Each number is 128 + 32 x the weight over its row's rms, rounded and kept within 0 to 255. Layers, rows and columns count from 0. Numbers have three digits each. The size before them is the row's rms in percent of the matrix's.

# layer 2 MLP down (transposed), 640x320, rms 0.0371, rows 59-116, columns 0-79
103:104117092146130137076125086145117110160161107152113094143146077130118136159108104183067086173171201074107132110134138161124100229136114145100127083134131125106159076129158118147104088134157154128125110116084093104163140139170134177121113124
101:132119143132096106105158173083143162194080088177186090137112122091152128143143098132154155119117154133172177111222113053089140153056087156147171088070130092102131142189195142123096096133105131189160132160194186120110117173107097132136119085
099:077132070121120078125136135146120186117164151113202109118154110128159094183092146110151124130193164113102133171183123145097141117175082116130164071197129145183111192132107155116157162123140121148212098121067142147121155067135053185134180101
095:143113098080108102096139095156129141132101084130151176177155106113162134119108164077108104189139128115150143125105151167133158116122127107140147092074165134158089166148124145136163104070090197085156098120071083086139115103121064059166136128
098:143184160119147143157138150071150124100131112173067100122097178108129127121150077103140127162141136126126155137099160091151129079098093183146083111225108124064108146043122154122111087213086161142108132100149103130109151147115191147201146198
096:108144064129086121116134103141155089133097135163124148108116113194132133167103143135162058054116154118126116077156142152134061112129094119175102119165135101089171055140134086107148052156117134096169146122148131125111092141143167171080140132
099:144133151151139088176138104121103054096146129145155144097189081097151120152085158135114097121123187158102099133080148096135089179099150112142091136120103135142146157123124158147121147108091140201132176151129122120028085156077107117110162107
100:163115139122118104103124176198087123128136144116126180176198116143101077157116123096094107151165144136152137158077150146087099124152130180110144122163108173132149165130084147180097167044164090113133185158116138127097165107166148136122124153
096:219187109104176136140123113139097106137172110060128178120102108090034117124135123107125154106124137122098120108078133126122138085136031093124100163119119185162121161138124109140132190125144090110162088158074095075066216092113126118164117059
106:120117159108115081117181117107121184164179197120178131188171154173126098101196055181119129145159146154132141124129150148132153144124181115087118161161136117094143132101165120096114112148070107184057102143120107161130139099127106113157129127
089:096090116173057185151137201101243130119120111087075077161092160145141147071167119150137133107134125058107147106108102125102097166085118181135152122122152068164128136132150116134118157135122081124109177128181187129158131100135148151075125116
100:162128120174137078112120177124084140177109129114095161066176146088129110161089144111134140134104142183187186139141065137131130130144168121147136144099116177166119125149107135154132147204097108131113080122193166126130120165084100169145117103
099:135183177137075060203092119143092164122165118076141170159130150099135153167125105155132108129120144161115103168094112117154153095096197110116129056110145166113092096144108167138128067081116113115079165113158153088076089144143109150100130160
100:134129180077128124133151067170118150166038149103119106126047095072167131101155087136104187152115142079119161108136160152092128088109089193232127135148158042144102090129171133127138116170133136114133153125111131105197139160136156127136167122
098:096069127090077118135196152126126120064129141093166106088135105152113155194066131106134050146088104153216078103123072151117130183095167128176109165083117101092151173184095112154079177129129158186088144148169126136124168173106079171121096128
098:181128115110141160167117145108141098136103157184114096123119234103122114143116119158114156081101089171195120127128191174185069119146150140143123136160147109077113093107155158145078132194126080131070088072135095125177085094130093136091160176
099:160134094179167160068076162139174155146125155160118089133098146137107113114111123143108101137149163139139161136187206108112113150149163206084104130117106142145171122164161138151148123114152089103131152152083180138152131193147170137153070146
096:179116141177162108167159134130154106198150141104150075144143080123181087176075104135131103141159117109114122121084104055173123129161185141153109140125116118087147181119147120137137140066137151136102129163080137155090066145168101116143171139
097:152159110110125076122152133158094107152151074162125141154122125170176118173097106111143049112131171123143134117126072148085115102151137142078150115119140105181133115076069161108161119113097098085106139140116124151138132115128130129055152088
108:148056135098179108096175150156186146121110089134143100116104212108162117106107153155123172142083151148109132114155119088213162064133137167148079195093117131112187103146117172131084124109133083106174151130123142140110095130079133092165131154
105:091093117116074170128101134136084114142148136181115101122090159151130111133138141068100117148128125135192111173129179134077083128136135105107131102154091072053089099126091184135107115159219161146183168170095145130124128081086079123123041062
100:089140119129145131100120039079192124125087166160117112135128131159132125161158097129149156107156122200111107116077173137191120098146076119112183116120116126121104133100109132153154141155161170098128195145032145151126146084117110070087083058
093:122182137171105150130171143129176128061132162142098173102125121097175119115090081151089119165107155189128103106189117133083172134150152066129163119094176136094091106178200143161161145155100105179164148116061175054141154134144079142155102129
100:132158051078131080168124143093124132143076144131096142172165140130164102154136165100162107113098154091148126138128119163161096128128114106093151162146164073140170156141151141126193060102102146112129108072100108126178176088170056173145150132
102:134057148145144129158062184114104166159150153096120167121047136150174124092046152155148075143154151135093103127126143140155142121169111120119068131164128127125149134145134115136174125098131110101132125119128094089153102155123103143114197118
095:117117129151113116069112114167146159129100128151058126139103092081152135179185126032188156110162123048167133140112117093151107095089130115144149126113076117139094162137057129088161106139173090190122143119085099150119113100083171154094146128
102:174082098096145106090136136156157129133118164139136128131094213168130123116140096158139188156092115168161142087080120151124169070137080112107132137180143111092100171127118134117044082061122175120088151132114130038132105205135085136097140134
116:140072073065129134107068167072166126077181085168126086135109148161134152147116095106134143136095120113144147176117175140091136112145151084104088111189154121160180135163148099157134149137109141164125096102110132150106150087146076147110165129
096:080111124133116086124125087135085129147170125168109182109099060140130141111160118119151091160111099148134150107169049106113091106065147144177121079112134113115095129133080060161141147080139164109092222177134112177132123167105126154177116153
097:191160098058148150107096091116134164135088132067078145182083103141137150091151086177152153175153157150119110093107200117141076050113106078153130164173112154151139131148122074105081142126112115136093198134139126092083119178148127092190124128
097:115120124179157103150135119177155121190084105169184174167160131149172144141114072118115173087182223163125132140093139102097158116144163154150184097134126087099082091128102149164178117146103190133162132166158137110192128090147142200077148118
105:144121136126116108134097096071117110146103043092125156139089142129173174165101130087099147134121179124031103116139123168105177099110081136111133128100093132145112114126158107147150192115099146203136133211103082147112121149106161132166156145
104:129121135121096095138147072131094148158153151134098103082166071145148142070119118167154134149105134144160115049079156144112105066107098133128095078118169177132160177151083146169159177154098093160107111161157102119109107163151179131151101114
102:139150125095127128042122151061097175145116134121076127187156114182131069055098116161156135124080127104123139084159160092126126149108148138150157143129122103085177034163137174130151129103098153128144145139079157124148145128136066095202168185
112:148117115136146140164140132154130193170185116130059098117119125115091100143090119100151159067137186177107144160116109128137114135107090058220143155148133132118097183144146133166125111142127157109079162192131136165151055079124118162159191127
100:142108120109133142086136124168135163117084158163105125109117164110079152136126184080154071109088098134169117118179112108096196165103131167166162093129148153153123150120085131141151075101201147109142200159139102173078164140147143147143110117
097:114128122155140164158127126137139166127153148177121089143149226124118141148130113172151140121138132138141097107175108139159138127104150109109131167083161144134141128140146147094129122141108124147159086086156176055069115105125118169162143084
105:127161119145124145145104213058133104112123129132103128101177098170103100111177117134105160113114120068163161139142095105194129148130192130171114080095162185127114125090102129131117160156112114117206101129157147103141111146164182092119171077
096:120112130154130136158185150092125099140111099141129163121159119192168093128130179118150110075136171082081148150111140142093133123127087082065125133160135097110040078096120127150110106149100095148177105147195137149172099209128123166114173201
096:141154153055119110107151107151151084104124146096115067128108128068118162093129119107182169127179154076144119158122142165148164193099137116105160122159161153129157159106128117139120162082096140143150085114099176080137147127145152146115088124
099:104122151140065128151140140122117140113142110113096177110123085139110114183136134162161133188114083135127151132113112164125130138109059088054154140064124092142145098096130187130139099145120158130129062096134109113089067109120092166145097155
104:179130163107068114207164095159149145131127134134107127097169182096099133083068152095200169144134146147082144145146068118149050144165099148116128103152124195088161134079127136139140107095099125057106061105167155191152114069119172153127098118
098:147150125120161073129100171098162122085139122151031152105115120076107108174185110145097119139122105099134092097154113139142094130133199088142146107129118137201066150135197063108111147090207109127128134177113159171117072098113047052141132155
119:096127117100150140169107127129098093161138177106082121065138128081226100090128094117160117101137098148056120091096108128078174134150135071120115125180096123149121162155145153133124117096077099140089179200134089148123135125146145155133102124
101:149141086083157167112124175128142129057161116130160206153129160098129103156155156119101172083127085145146147119121101184133144123174110111157072113123141141171085107172108085147121171123143164151103138136078114115148130083122163091134117112
093:151115087111139160144174141090138126127094073150182157145186098133184066109125136145131113104055074117128095096112159102146142162135178157106114167109100157163106168127152106099177177152140070124132111151075137130152149094121127124120146137
095:087100111168126188133131144135120094161118091153163113154117127118118117156125132085105153159142137119084119131166084118184121126052142110120132144132061104145188131137093186141154158130188142153137143157151119087106164142099121149134147117
095:194100096024171183123091117117117106130101118075086165129098149092140156084118135098134092106075136176099131135176141114158140170099122136143061074205133129140130123115094145160105080069130178137175136092159060099156172116100128084133126132
101:123154168076075112128126113068155162129148139121069102151080113087148134079141131117084121067121163145085174074094126132082095145163148097160153190185124161093134048155100115123179133094126158147103168141172141156138153090138111035143070086
099:170174116092189128138178113110131139100189106083166051139134124149149139153087141154154122130109129096082213097186202068141113139173122100122137080070137173125136162122154131106163103088081185154127120103171132133127111170188120119112191118
097:134199128152089060096132127144176165133141197140134144178101153126134113137110154116128167155123077187152128127146106131103096122194124186091163156107106156167127153149120172122099117150166112116110085184068151121138123170163097110160109066
098:092106144153093151169123122171114118138114152127116128043111145151140147118144127134145126112085165115095159113151164124194050189142161144159106056129140117133133123103084180147117150156155203099140195166090130107095111099148110168158130123
098:217177149116103108102112117143128106162079141117154126155153087128110170130163097119142114113134117094084161160143106122145132139101175120135141038095168154062084134186112121189139167125127163164138082145109165159169204084110070096176126141
097:126122108132166109095192129154137156126127143107169216132149159096134133171135109123109106157068088131137137088049098131163138143166139111152143194120178046135185152127130154114112159143211132130152121122140096114094141126110107075114118160
104:127160077197135100130113166102129124163125065055093147142105084148101162102149067098165145167174158158149132133129164155162111133109067086168070062115123113146118136084144194078186130133066110180126109109134083149143108137105187090131109133
097:122128101164151132121110144190088044086136200097128145163112158127156152071130159166111085095125160153146186130144087185132128119107111072150119188147113111147130133165083147091076152125082098133188142154168198104124193128108160104123171107
101:122104088085153133100097170188140162159148095144087149170128106161134150123136120095133109121087132109075121155121087113098109126138125176121126149144126089084152114107130099125157040097129135146099150123127139151142161175134121082082113131
098:153133177068078195168123134055178138139128182168188136123153146120140149159123202128101152097096097145171120122112123136099108122098148159152168067158164127104113148095199106055125151167128056110185127125076164139091156129093150146111118165
# layer 2 MLP gate, 640x320, rms 0.0361, rows 60-117, columns 0-79
104:130110128111108083114133132100175112168090096149204136130110102111165130111100115087157172079116198164189178138212104094124119111092092131155149089109133103136137118174156171157091101147130139160142137109206147148101153172127117150123172131
086:126113072157155129225127109169060196156122110161140170128173088171103097168054182162103107113140181121121083147164113117112145097126117122135173102193157123122125088134144105097149191140129178111212112098086141173226120056158102153144124095
094:134122160110138086115129116140162134131117112165127160178189156146140182102104167085155102213123112112144129153127145175175127122115126150133161100105212143159121126174107139182198078104057155136123123100110100132123116124133071113112130139
102:134161111077158130187123113075129137128162119179096098125113150115085094116155069138139210184185147124111144140121165110148131124087117155129075117181167131061143134082146145110138108181108191135130098142146071138138156115118137103149139206
094:167116194135189142158103166139104136144170169132177125127128107053143116071134140132096171163157101105116171161093170145155140127104129132105103149091102194136134118159130165167148187123137142135071107131118107114168149113162111133173126147
091:111067117097126156124083097102153148203130153134148107100141211182109184150139122091058153101153127134092090125149101108149074162209126129142098103119168130152131123127113091147200101113156167107123091133139118141213144090114160133126096131
109:118113119096122119121174058091169111144111125146133097057078144122117165102101161134128130120072118106095154118176121114174117143097176062168113167128151057102140081127152104090153095167106172122088095061124150100183084152116074088110144125
096:054074101139083134123110124166134145083122122213130131132161137142201175128149110150121150188144134140094157153147106133168144203127175162119116124146124113087158111102101133120136090136126200119113118118179129110194072126135106158121132191
089:154118123134182127163113151118114094150158183079133132077163134144148100152056156136066132082096152158158109109133099134158092139072139138154147134142178126166175162164160145119185145153148079046107166151185134188164125138134148180111180106
104:127156117057209083139100103130019108147135144157157169112157100118104114161092133114127126167134118184100114144160169146148147097150117072099113130132142187107123136128125114123130114094087159142155056101081078118107134097085088114147176165
095:076083090080170111124112111137053176155119111037127106070104156132097130161123157104071142123103124186154182129104075192168064108142145144127102108116103112099079126149082093105142144151141096199065123136159121081189139118143104164140116118
106:129070107100147173074150165080152099130105133149096075126140109150106121108115133137126145134139136118129169111180138112099085165150055151154135164139126111164158151098171092154122189175153167117184054165115090166176143109102125130145128122
105:135095148122107122144143075136129182124087188144084169150070091092186122095119143158134127171121162086112102119157162128097128094122099160199151132173144080140097136150159165146158119166156142077144121114102123120188126162145156089134140143
104:183170155177158184150090113105101135184096101113115135140144125126139114094181133131069169094147184134031185129164211104105086141192098111085190098188143159192110114099110131109189080142115115089127106126092114135147111098125169122127180129
103:102135144146146128075166068127126188120114122049110172115096053118073187112194135043154106127122126100122122116143133048107149153124117102147165157119172166136143160156145129145151083069130144137119115137120129157091168156088099149128117111
100:183127085115130167074043126150128158130149165105110096129159096135140161140106158150142095122083122133130124154171224107152168186116133129102138142125073155176138163106164153128151128105113093152128148195087134074163104153100185126178156127
101:104155106118063122117112098122130139070101118163104184114138178151083166116187155069134149086083092148126129132217144205102131136064081113089136090086170151127116075134143129149128105194100119146124138087135095086151146100111172139126086095
091:133097144155145183160131089164127134154122163109143079140149197104153122111115165118150227145122095143084128101107172104139130143168175114132133081127153132101122159197142090101133103131128171190177181113089161119170122113151139077132136140
113:160055136111142063089133152162141136144139127153093077126090219149146140070144154123131202155111169130100110115121095095179134101104091149125057171088149116148183111207107158092060128101167095131151163110118171126133095146116131114132092065
103:123112074094090141085087097188162190115114124096144069110196180109131118098141159110048137119097201135112130185174159130092090080133079132096058133130119057056148106128132123098140096132130132133129119150077096084129176108065140135116103074
107:116138114149107149123141076135203128171065190142150138142129100175123147157123092103094195106137146172139124124101189183172124094147087121081165125121112121101135119125079107164147137129157209083095140104069121121099124087138107116124096055
102:120084106116103133121118125149127144149124138130160131108156084177095141119094143081083171093135070154121176093081188133171075116144142156147102132114241170153192137098130142101141077109155157135134115126173130144133125074105153093116153110
109:170174052040076072179136135086126119163082171131129134141148131144119104156140177064162128122113146111170109136110161172141109122126100130075163127117176065132149199153162121133154108092066141175141124083117111167174187119124089118156127156
107:107178090111133162112138123104153091054134073148115086157208098107102131146185123142117133122098113112153172138111097098119136119077145136130193139083091125109094088133106116140118149107132163099138093114095138189108170137119142118108072126
095:139111135145127153172155132082120072129111127098171149139142125157125104121066129170088120122083189209072135115137121139109142203131120145127118123106186158172134110143152137140127165145128175038113100145158180156131192160145079107121101101
103:068174124158090164150168102111111142114169109128104128122169100140136131145120159086114058100169133102092139153159117155138119128145183152119146104081111153153133047130150121159195185182143091102114127105141141184133138084128171138144098103
102:120091086151155146137121146128141210102122114169117122156137117153145176119144104054169081169203179131167107108130136119119088059181101154108144136197091111158141064105109117115137085110109135134125088126117099177090132068108123152153106133
099:178139119131098110142091113122140101102083181120116099107127161141142128140109117076100113085150149141124161169099132113163091146178150080077106108142029096133165087079164177111164078132078134099138077039120170109097134134106155127127103105
103:137114163177123112175165122156014089114140090182149115108150183113131109179098119084105092076077104134157155161114037122130189173148152127160084117062160145090127104082143175136169108158151078142165096104141116110150160110129136181118097143
104:165087139165169108112148093138154119177131125103164131157117125137165123131113059175124162081153168132101107182096129130108168148124190094126141137123129115116088120137136155201162118190101170089125109111131109137186142091154107213092172108
112:162104130116085115128093081080145108140153068045087175177093190161174184119095150092066177111112207088059117081111133172125136104099126114162128177142108125119097108164177095121141186106113138189085135200133112143126153133103153094153145156
105:126170088172155112134142112123099156071157160130144108127131110087142166124165072130140119170139109148169115090100147143117171113112159164146159125142126168119204143133120131137127146112076109095179120089153119085092183118121149154165124100
109:116146136085161101097077174088098153157100121127080154195181089163140067061125116158183145137074116068109145122161153094112137142117119137142151148117128130102163044130141187112145134096086163128139110113108146074181153121130097083181173188
097:127163048079146101146107105119108099101123124111209114111126106150150205161118157179075116141089085157148123152122115156134141161112131092120103127119192131062080076097152110138179124099182173067139134094082177149193105079152103107060063118
099:117058124125154112112124142135116161117065139109100122120117162131074124141099163128125071134081091118177117148127104108064193159109144151183156068122158166164126135122090104167123075120195166129161161161190088133130152161130190101120110133
094:150145091098173090159083141154125105156110142094112145112148084115130108077133101120135135175094111143107146162063097097107123111140105142140078129148103161154189116131152102176193124138121167118084118091130101186177119115162118103089149178
090:122104118146122115121108185174097089116111108091156168169160135118180093073145060163147168125200105113104118120146068107136147119103137127057122058152144192189070106077115147098150134183101171167110127080138143051160128108157165150120143148
101:150150121137123105153191141098132125182094109135125173118154140194135096109143171098135115119090154093058126152146183119109120093125123021102152103140200094106061097088128117137105129120076106173172112160157125113196137185121119166145191162
094:079125167153193081148136131110146123136178168123145123134119177162162141150177122147094115203132125145151148150134110102151115061118121166075068138107133149151097094109117118158173143138136144137136100175119114156138096117187139104086121111
106:091110160162146151147141138140103142142125111109077193080146078152155136154100113159168117163155108132113150187104125142142151153123071113072128106082178106134125105091129160157125142157132167135149091140143132136135061106137091143122128154
082:127180150153151119160174123135172128143118113135124129130190122117178156102023158119220171189085108104114097127125169116157081105157146105202154078105113161128156153039191155144111111163111111132082143106143105099191112140187154129142150153
086:127151186117146126128153126146110139139129102155173132160100107107130101110104163112165138096131117076106132150100121119131167097201137082145139106117158165108139124109074133110127154153085144105122139116131141122131109157165173173124114088
110:147088205123171163090128111133027126109144141119062137152159095127146119050150171069148158092125144093034094078151078153089128130169151095133135096198100118151129127160104094155182098110146101172153115158098062083065126104095114149164120172
102:169166083092172160127121130091122122068167125121155127148223162092123134147123149137072146128091130092118178118102090144120141144201115147138081114157138120121125135198115108147151152119094206133148134102145068138205087096156172102141107162
104:096161137142107096131102131196105128129142140137080088124076218116114186135162139113135169167191180134107125163135115185113098085129125147093122082112161130131182093141100138165092100121122194133115124119188114111153115155108146164122163118
102:119109144141110142132107190160092115193045099148164120121087166128074097143129141087112207120109148107078146137153109177168142129068121069113149141133123120143146107098138131159196126118151154113106144211136144081140120142109103171136163094
089:158155132122127094126168153173094115144079082116089116094150125145127135097078130095186164126106099073085121149145081186117144164127118153102153131094205122142116126126095156067182184119118136179154168124125117124164128163132146163083145122
089:105103045134177127179106087119143111163082094167117117177127140095133103142136132105076121094167120081168110161159110047149180134104207144093157070137136132145183130059177195181202105142114176132116119065112079143175094112134131114141103136
087:123133089099073101095124137123136107157177152114146113088112113107144154114081118168148160085076123061077095114114098099181105174107148116151166138130136158137155109117075069146194113132151191077132101004157151186171085149164115171087143153
097:148088101135139127148139148117089114140091066144156175110123110164089191116120135067085201065142126156146141104121144108164167164144054098142123112080127101111094082094126097137125142120141193108166097112108174087121100110107144086121120077
091:159158105100161104162145149161134078159129107073107116127134100124125134152106093174143060164086165128103124121104087124145164144145126143063100164109185156086135143107100104119140134156108130072083061082138106139176111078166091150101110137
102:213154143143120099082133156158149139172060164115109102154125074086104169126143074129125112117138121102106159198114096168134118161138128103124148071109155154060089121161119129167173136110158124132137052146129167143194188047110048120138117122
102:123135121111116139127050134104078146106158113155099074093080109155105123096091172132143155088123122157094137152229195116109151151132099160087106086092082170142063109110118091139188104095080134133087124129101191120157147133107164182086137080
098:108171090163185136173148108105128089148133223199147074120107093093203148192127123143120125144149161108106155123092122148174161203147107120111081097121104138083066143183155154103167120148155140134172122140191154141120179129099098131111181142
104:127145148142124124144150109106165235168103052163092096103121087151114116171120131119117179101122097104137060124149167093153124167136156162096146094109180156082156115089173077161204140100154144113072118108076072159145071098146098110089060140
087:109133099141147140097057130126135114151163140063139104113176127152088094107131149181055145165068103138122107125134125120093117168133128142102135117131214142107126120089143122120192168129152143093156172169158106120181120121128144125121148147
100:095082122178179077092135154138111149110125137106098110130081158143154093135148060137114095160150170058077102142110118140167157088149115086128099159103096169152161055115081103144119121102102120104118115132171097134131114148159111116145154089
104:087142141070168124143158144160120085096112100157170131140124107108122149104123141098129151118097140117204113174104117126116124158146114136118124115083187086121151142148133176085124086088183142089174105122150139095146108100120076162152144096
# layer 2 MLP up, 640x320, rms 0.0384, rows 60-116, columns 0-79
093:111143136192190156104136119113063122107175167082085169129147136115166134117111137141131140141159131147114122123121132138152132131149179145123107137198119181068136159083133100082088100115138144120093168151149069110183084094145083097114126131
105:181129202138127194133136085108160087134096096152057154131123139147091160085165133167094134126045146142149103085099152112146144178087185158146104189064138097069130089129158129143124119117137128092058160167136114133161095146139192093119079144
095:153122158163153129149100193124160115127128190128114088103095172107103124130123120190125165071141116140102147130159126104136110151154116166152116151159130127101156106145129090129079143137186076178129129147195179186092146146146202175077121138
097:106089079157130125106095104143117115167152148089150157133126116119129105166107189147125124083123102134200081108148113163072145200117135110139161131094178129154114114224148134132112162054160094166142108145112167124137116123101075181143104045
095:120104209134130083137112163086104152159152133115142051184118132061128088091134122125135209182123112098147126198089144120146131135138177120088142128083127161161114125137124143169109219111124115142103089141103139130141152114162112084139103118
102:106145099163103177074100150135159191122117125093083112162058140166130112091162095131114151134110082078138141133170090173097179075139106117116154142130127113135095091112122101108145123167173117070147087152139128125174186081136154131155109177
091:112132100112085149121157120072163138153112159107145136069081151124167182122131175167176137142084124121149097102114110099152207154134111120133114097076135082088138120089126118082157103148142207135098094044128134147135078173115074099154107123
085:084083091126076116116107089209133144076096130206136116152130163136191170146107120128082126146163145118081168156141120175149143186145180135140102126102116151086159181075104135143120078151120176075094123109183090118166101156147127157130138163
113:140138103145145161170034138149101094135080108102080122061098114102136140170071231104163128117138113090120096103118108104129092103105071150177141142085114150145092106159124145170156146115176116054175171122148131104149096149140154129111115134
089:123136143112170122115133069187020154166119102157161134107106111129128131185101141118128163146112117151134102126115157121176138149177129084091094089093142158102158126129096082140196136114130169109147082123108097125099103138155081108166114108
101:054099132104117171162124060117186144093153165151135096150084097154135156102155114160122126148137133096080084095133204153119105112122076137106133114139084105105147139133148177109093125016121125090117175135066102128150113089175112080109148136
083:124084080096141129107117160130156074146140119139079134141157152125112094103103115131147074182153101134108142118146156153120098164108049147132154136133132137129144154088185072173125176121150149126162054152147077129169161111121139109156152124
095:092151091187115147104137155054148136128180153148193155115188127110130097142123124142125112060138172153148114131143119095139158132124153165130093122122056154127119123133092117115156094159153164095151121128167159060088126132132096094126143117
094:146150128100202183123091092141085131164113081136072161154106128137183130067155144117125163087157159164037177143165192119086106154198149100107161081173093200156081133106132123147126074135160091088145104131091088144164127117136147091120201138
101:122127144127148072073100214136116184133114086109115197132194059138141137102188188089154076136120209110083092120120115141087166105095097155110116082127106099174125150120088066146175124109141168133087153134129135175090150119135121170153147145
098:131141151152178144154125137122134138122126138170129157139094181151138116125118102110110155148133129138110175073172091171136107109172155128209081151145059170129120122180145112114115185174161120133096073044213141117151193175120125176127097152
090:102106094112133117111116125194162122108086067135155115151157191111106174126166140114135160124074099111135135146192106178145142130122090118106105065098166114148106090106144116155145065183075143092173151105132121081182170097086114136152112091
103:098093127140128171141085142095153117116097187096124109102141129075090135077156125139110208196110100125140126162104198098165140168134117105164122140140109132092135150161200086120084142153150151188146129120137131145103115142146117123187098151
113:093175120111077151140131058111108129181170146158087151128183122131190123163160112121140180116079158125162160126143050165100159083096130130121105106181143085140093076134134110150170218107151181111086134138107159119119162120103173130140087136
125:101121166110118125154141178084072119167133115166128172127072084148127123140150083098159152118150151110189134105121108113187123164104120127103182078135120134125100076162126121194088133134126155145136146146173147185102065127163103096164214170
096:127161149096077127148129203140066096133109068141129100150140137083126147111077136113125095120107143078150148088133086083061138183175194112166090184131126104177191157133129127122133089124111063106122096084222153141140140168118166161137190185
097:110054123094132109120149106104143094145068093121113080178129115144086155184142148108190085098103078079132158161125128104160115137098069177188133156208029128178160125121062116082090052120169129087076089184155120131104109129164118164110203109
097:136117161161125171138130101160145107112105132181175093103103145147126191144112066115073176083144135152173077081134126158085139164106131201126103119111173113110148099119112078108091175144149081152126146181110128167107137163071152118106109152
096:122158105126080127141170095137169118077096118130189052126160116115126159166177090122144145130125091098139158110087141055133110113120166161122145080116154101119115126104147143096090135176134151161147122102149159138166114105131142163097119108
102:146145137094105148206164136082096091142169162128161120157150172176097153111100112230062111183109134183063097102144132157098142155176112150098104116132199094116188068125225134152090118095065178068137145107190153159130132166160099085183108142
086:117178171103112157111209122125119120098189109093108120113114111120139102149110101128135107112125161075085163184112124127130122152134219145104143123133126124129133088179129126213142187169149104090082157118178134196157166107145175163115066132
130:134118065089058084128104139131150121175122119164189145053110180163103136144142100162113133120087094141068123127110134161124150172109168036109115147109104138102130165147138112167107151134166108163107178071162175153132127161145107154103162116
093:096156128145094095162139121121127140126105164122139125132153117138105115142109132135151108133134143168140136151147099111183086163102169086082093122118037083154151109094124135124152109093121152109128095073119166095142118146111161160143066111
095:150131123160097121145156109144048135105145055107134088126133195112164099162100110131099136134106116125134137123099106160179209118181126073162084134094157204110109094066169132095167092180126059112180092094126099072123136167132181166100092102
099:109098144102109155076110117104097135106149173105060113097159154107112178091099204137090104164100063111091110107145148140131100135166090127134080134149108093080139127121129090148103120086105105123096118095081118130088103159111132058218125131
094:106078198096099192134130100070158137128146114095106130148092107091108044088137102120130165101096178121176140118134096157162159131050123104155136175144135126066152181204061105118070115110166108159063130171113170149135163104047136133121136141
099:151149174134150150061105093199081099155167206094148106134108090134145132137098105177121124134153188152085163152131138132173174088138130108104091123159129142158142148156108103146131122119111119152133152160117141148138117136071181138096199129
097:155151132164157142172147104121160078110149116139189095088069121123151175174177127151098102085131130138121122144125108125119123083119088107165116154126137136167132159077188110087099125159176109136096105133183096119106165097118195208096133091
111:111115085088165177162143199112163170106151158126076152146172133143068124165091136116182121137165168134126142120125157117131087129107106092184195206101203153089099132137129094178106130123137089112149108101135141130157107087157097149179139118
087:188192136192098125096119121138164111142165166189145130157150138060164161069178139141113120155162123170148086123119104094199111099126143120095103159128101079134116138127145134135108129135077129065119138058082192168070117127135083139128132146
103:155139144114122075121127110129142136110110072102175154107070101132153105099136145061113110127165149125150167147086166135105120135120092131147146074170131115118143163128102111160142114120152141109101150174105078201153142153143089132101108141
115:107070128122158099128151043174150124122142142115157100182095190104149151140083137139117120165144127167116098131091168125062097122099087115088149173125069088124147175158120105163122079113141133137069122120136110166118139116088114163179094174
096:151144144135146065119068097162089182092134167073101093152072160079128135136121090111122163132103128151182134117164072155179106145143188139180106159112071114142202195170116098095121144130172095144092153163083102123098091054143150113156109066
092:093131181158113102118158091125180104145164160092117114152139170120143142180161138162125156138110160135149129094170128139177101067080089131084108145132139124130100119137105083137162167098129121105132041164138116130126114159199162148091163087
088:138119141106102138085116144097162118131144142125164076132120135135113100153130163150095102101128170151155122096156152125092111099132164094155143176204068159091131109162141110088123109096154140077124113101089141175129212148117136104121125109
112:109132084149196118070091164109131131127127094128156149142093079139152113168188104176054091105135090118156099114123171169136224104090169129141129168128147073142100130179137136129136126146136097179139186150059118084094147187126093089144157171
105:133112114129075177128161072171131125154111154146204085171146151177152158086111146125151152120118150163119167172101135136116136147100050142136105163149154113102174110126082170116135091178025136128151124076114088105138185169146215223147115103
125:133129145187106120180126120099143123148094136093150152073128137127166045160086107128134101145159144167152142183135174127119178165115153179184163105109153170070154122077202116138117113092114163095068155171161061132126136146043099065154130155
098:161086145161112105122148077137107141163105168129087079107121102155116129103079117127182066126123166142093124095151111069118118155077148116136205124136065103124128187136137167134118107115111078117157144108130139197137117153159103132132129107
090:075170162147136105116117123171123066126158160120076092082064159131109166146135123160118132158222120129129129156149111158110127097181105067084140099119171106137206121116115103132138058141208180118133105096189119131154081172164173127118143104
097:132125123132148054123178093109092147132170148074108154143136193153088161116111143193122104109113147087135110133090157121078091119153125098133100160138101114116137092107104115100138091160073105100095174096114145151105103143187115102113103095
102:074168161204059113111130144130164157164146153163167110128173063171131109162162125148127139146195117098156116122093106144105138062145132121131198174037104128114102127132170077118147176170151091145066116153096197162062079117132121144128123112
107:138097113140209114158162184183103073129092105118195128093184153174109134178113137137188130211147082144132076161173117126171136074114124129098104075072130122150116178099117143146068113173100090137153107087084109090122094157100108230120167173
105:090127135140079120111099156151090133168107112158062230139138123115121114094143106113140149133159122150166044145084057180121139093099133166153123186179111127096099085160116124174115146162158115095129139154101096122141131122104136133152065147
101:096089111125140227150099148097064109123122089108127098102153099125111151133106137116081089097165146103116182160154118117108163129074164090168108147130150076143130114090162097146128215076069154117152144122218136143118149119127110165116173145
103:143125107096165093114116112104126146160138099112182109195130106120120071131136100129119117156166096122148076115115090126087203056063091115086161207103116129098167121138173076119118119115089094143141105111167141108154163144120133091098133159
089:118083125132115172112131125091185141125159103089091097122078175108177089127090159128106109168130113109173143089108123101132070104140094076123121179144114121114148141107116094096085099130131071114137138111134127112017104169146180133109135111
087:102142153091125152170151106127149097188080129151091083159099111117109141090173079154128145126174193138135127151151142141163124068104103161103121100105153161114117098184097093141107115134075108166148073125157160088188113187135119108094087119
106:128155070210139163136104153119111129125144168123143068133084075111191129177157088165093114152138202137104160101079101152157183195146115111149070077092085108112089165138156134099185111128115127131124098123185097146116144107125150084158148104
094:126118169128128142145137130048201144151124077157140153113119084139120110189125124100136132142115101077090095114119138093164128101178175143124113062115159146123084149094166140140157109156147180161051110089082095184146098150133030140134141110
109:130141154184086120164151078071151078093070167144163119096121144095118100130139122170145142143160125167180127094137186149158152150101141087115143102117128140179121118145127136100091207143118103083162109130133130115105087070114146167177144115
103:149109094134197056093108140148090118089139092088124110125094089102145122090107095153141131164135187142117125169133155128141110084157151134087099220116124121142173130142076165179112126086115171145051117133165101145157125137123125147107099083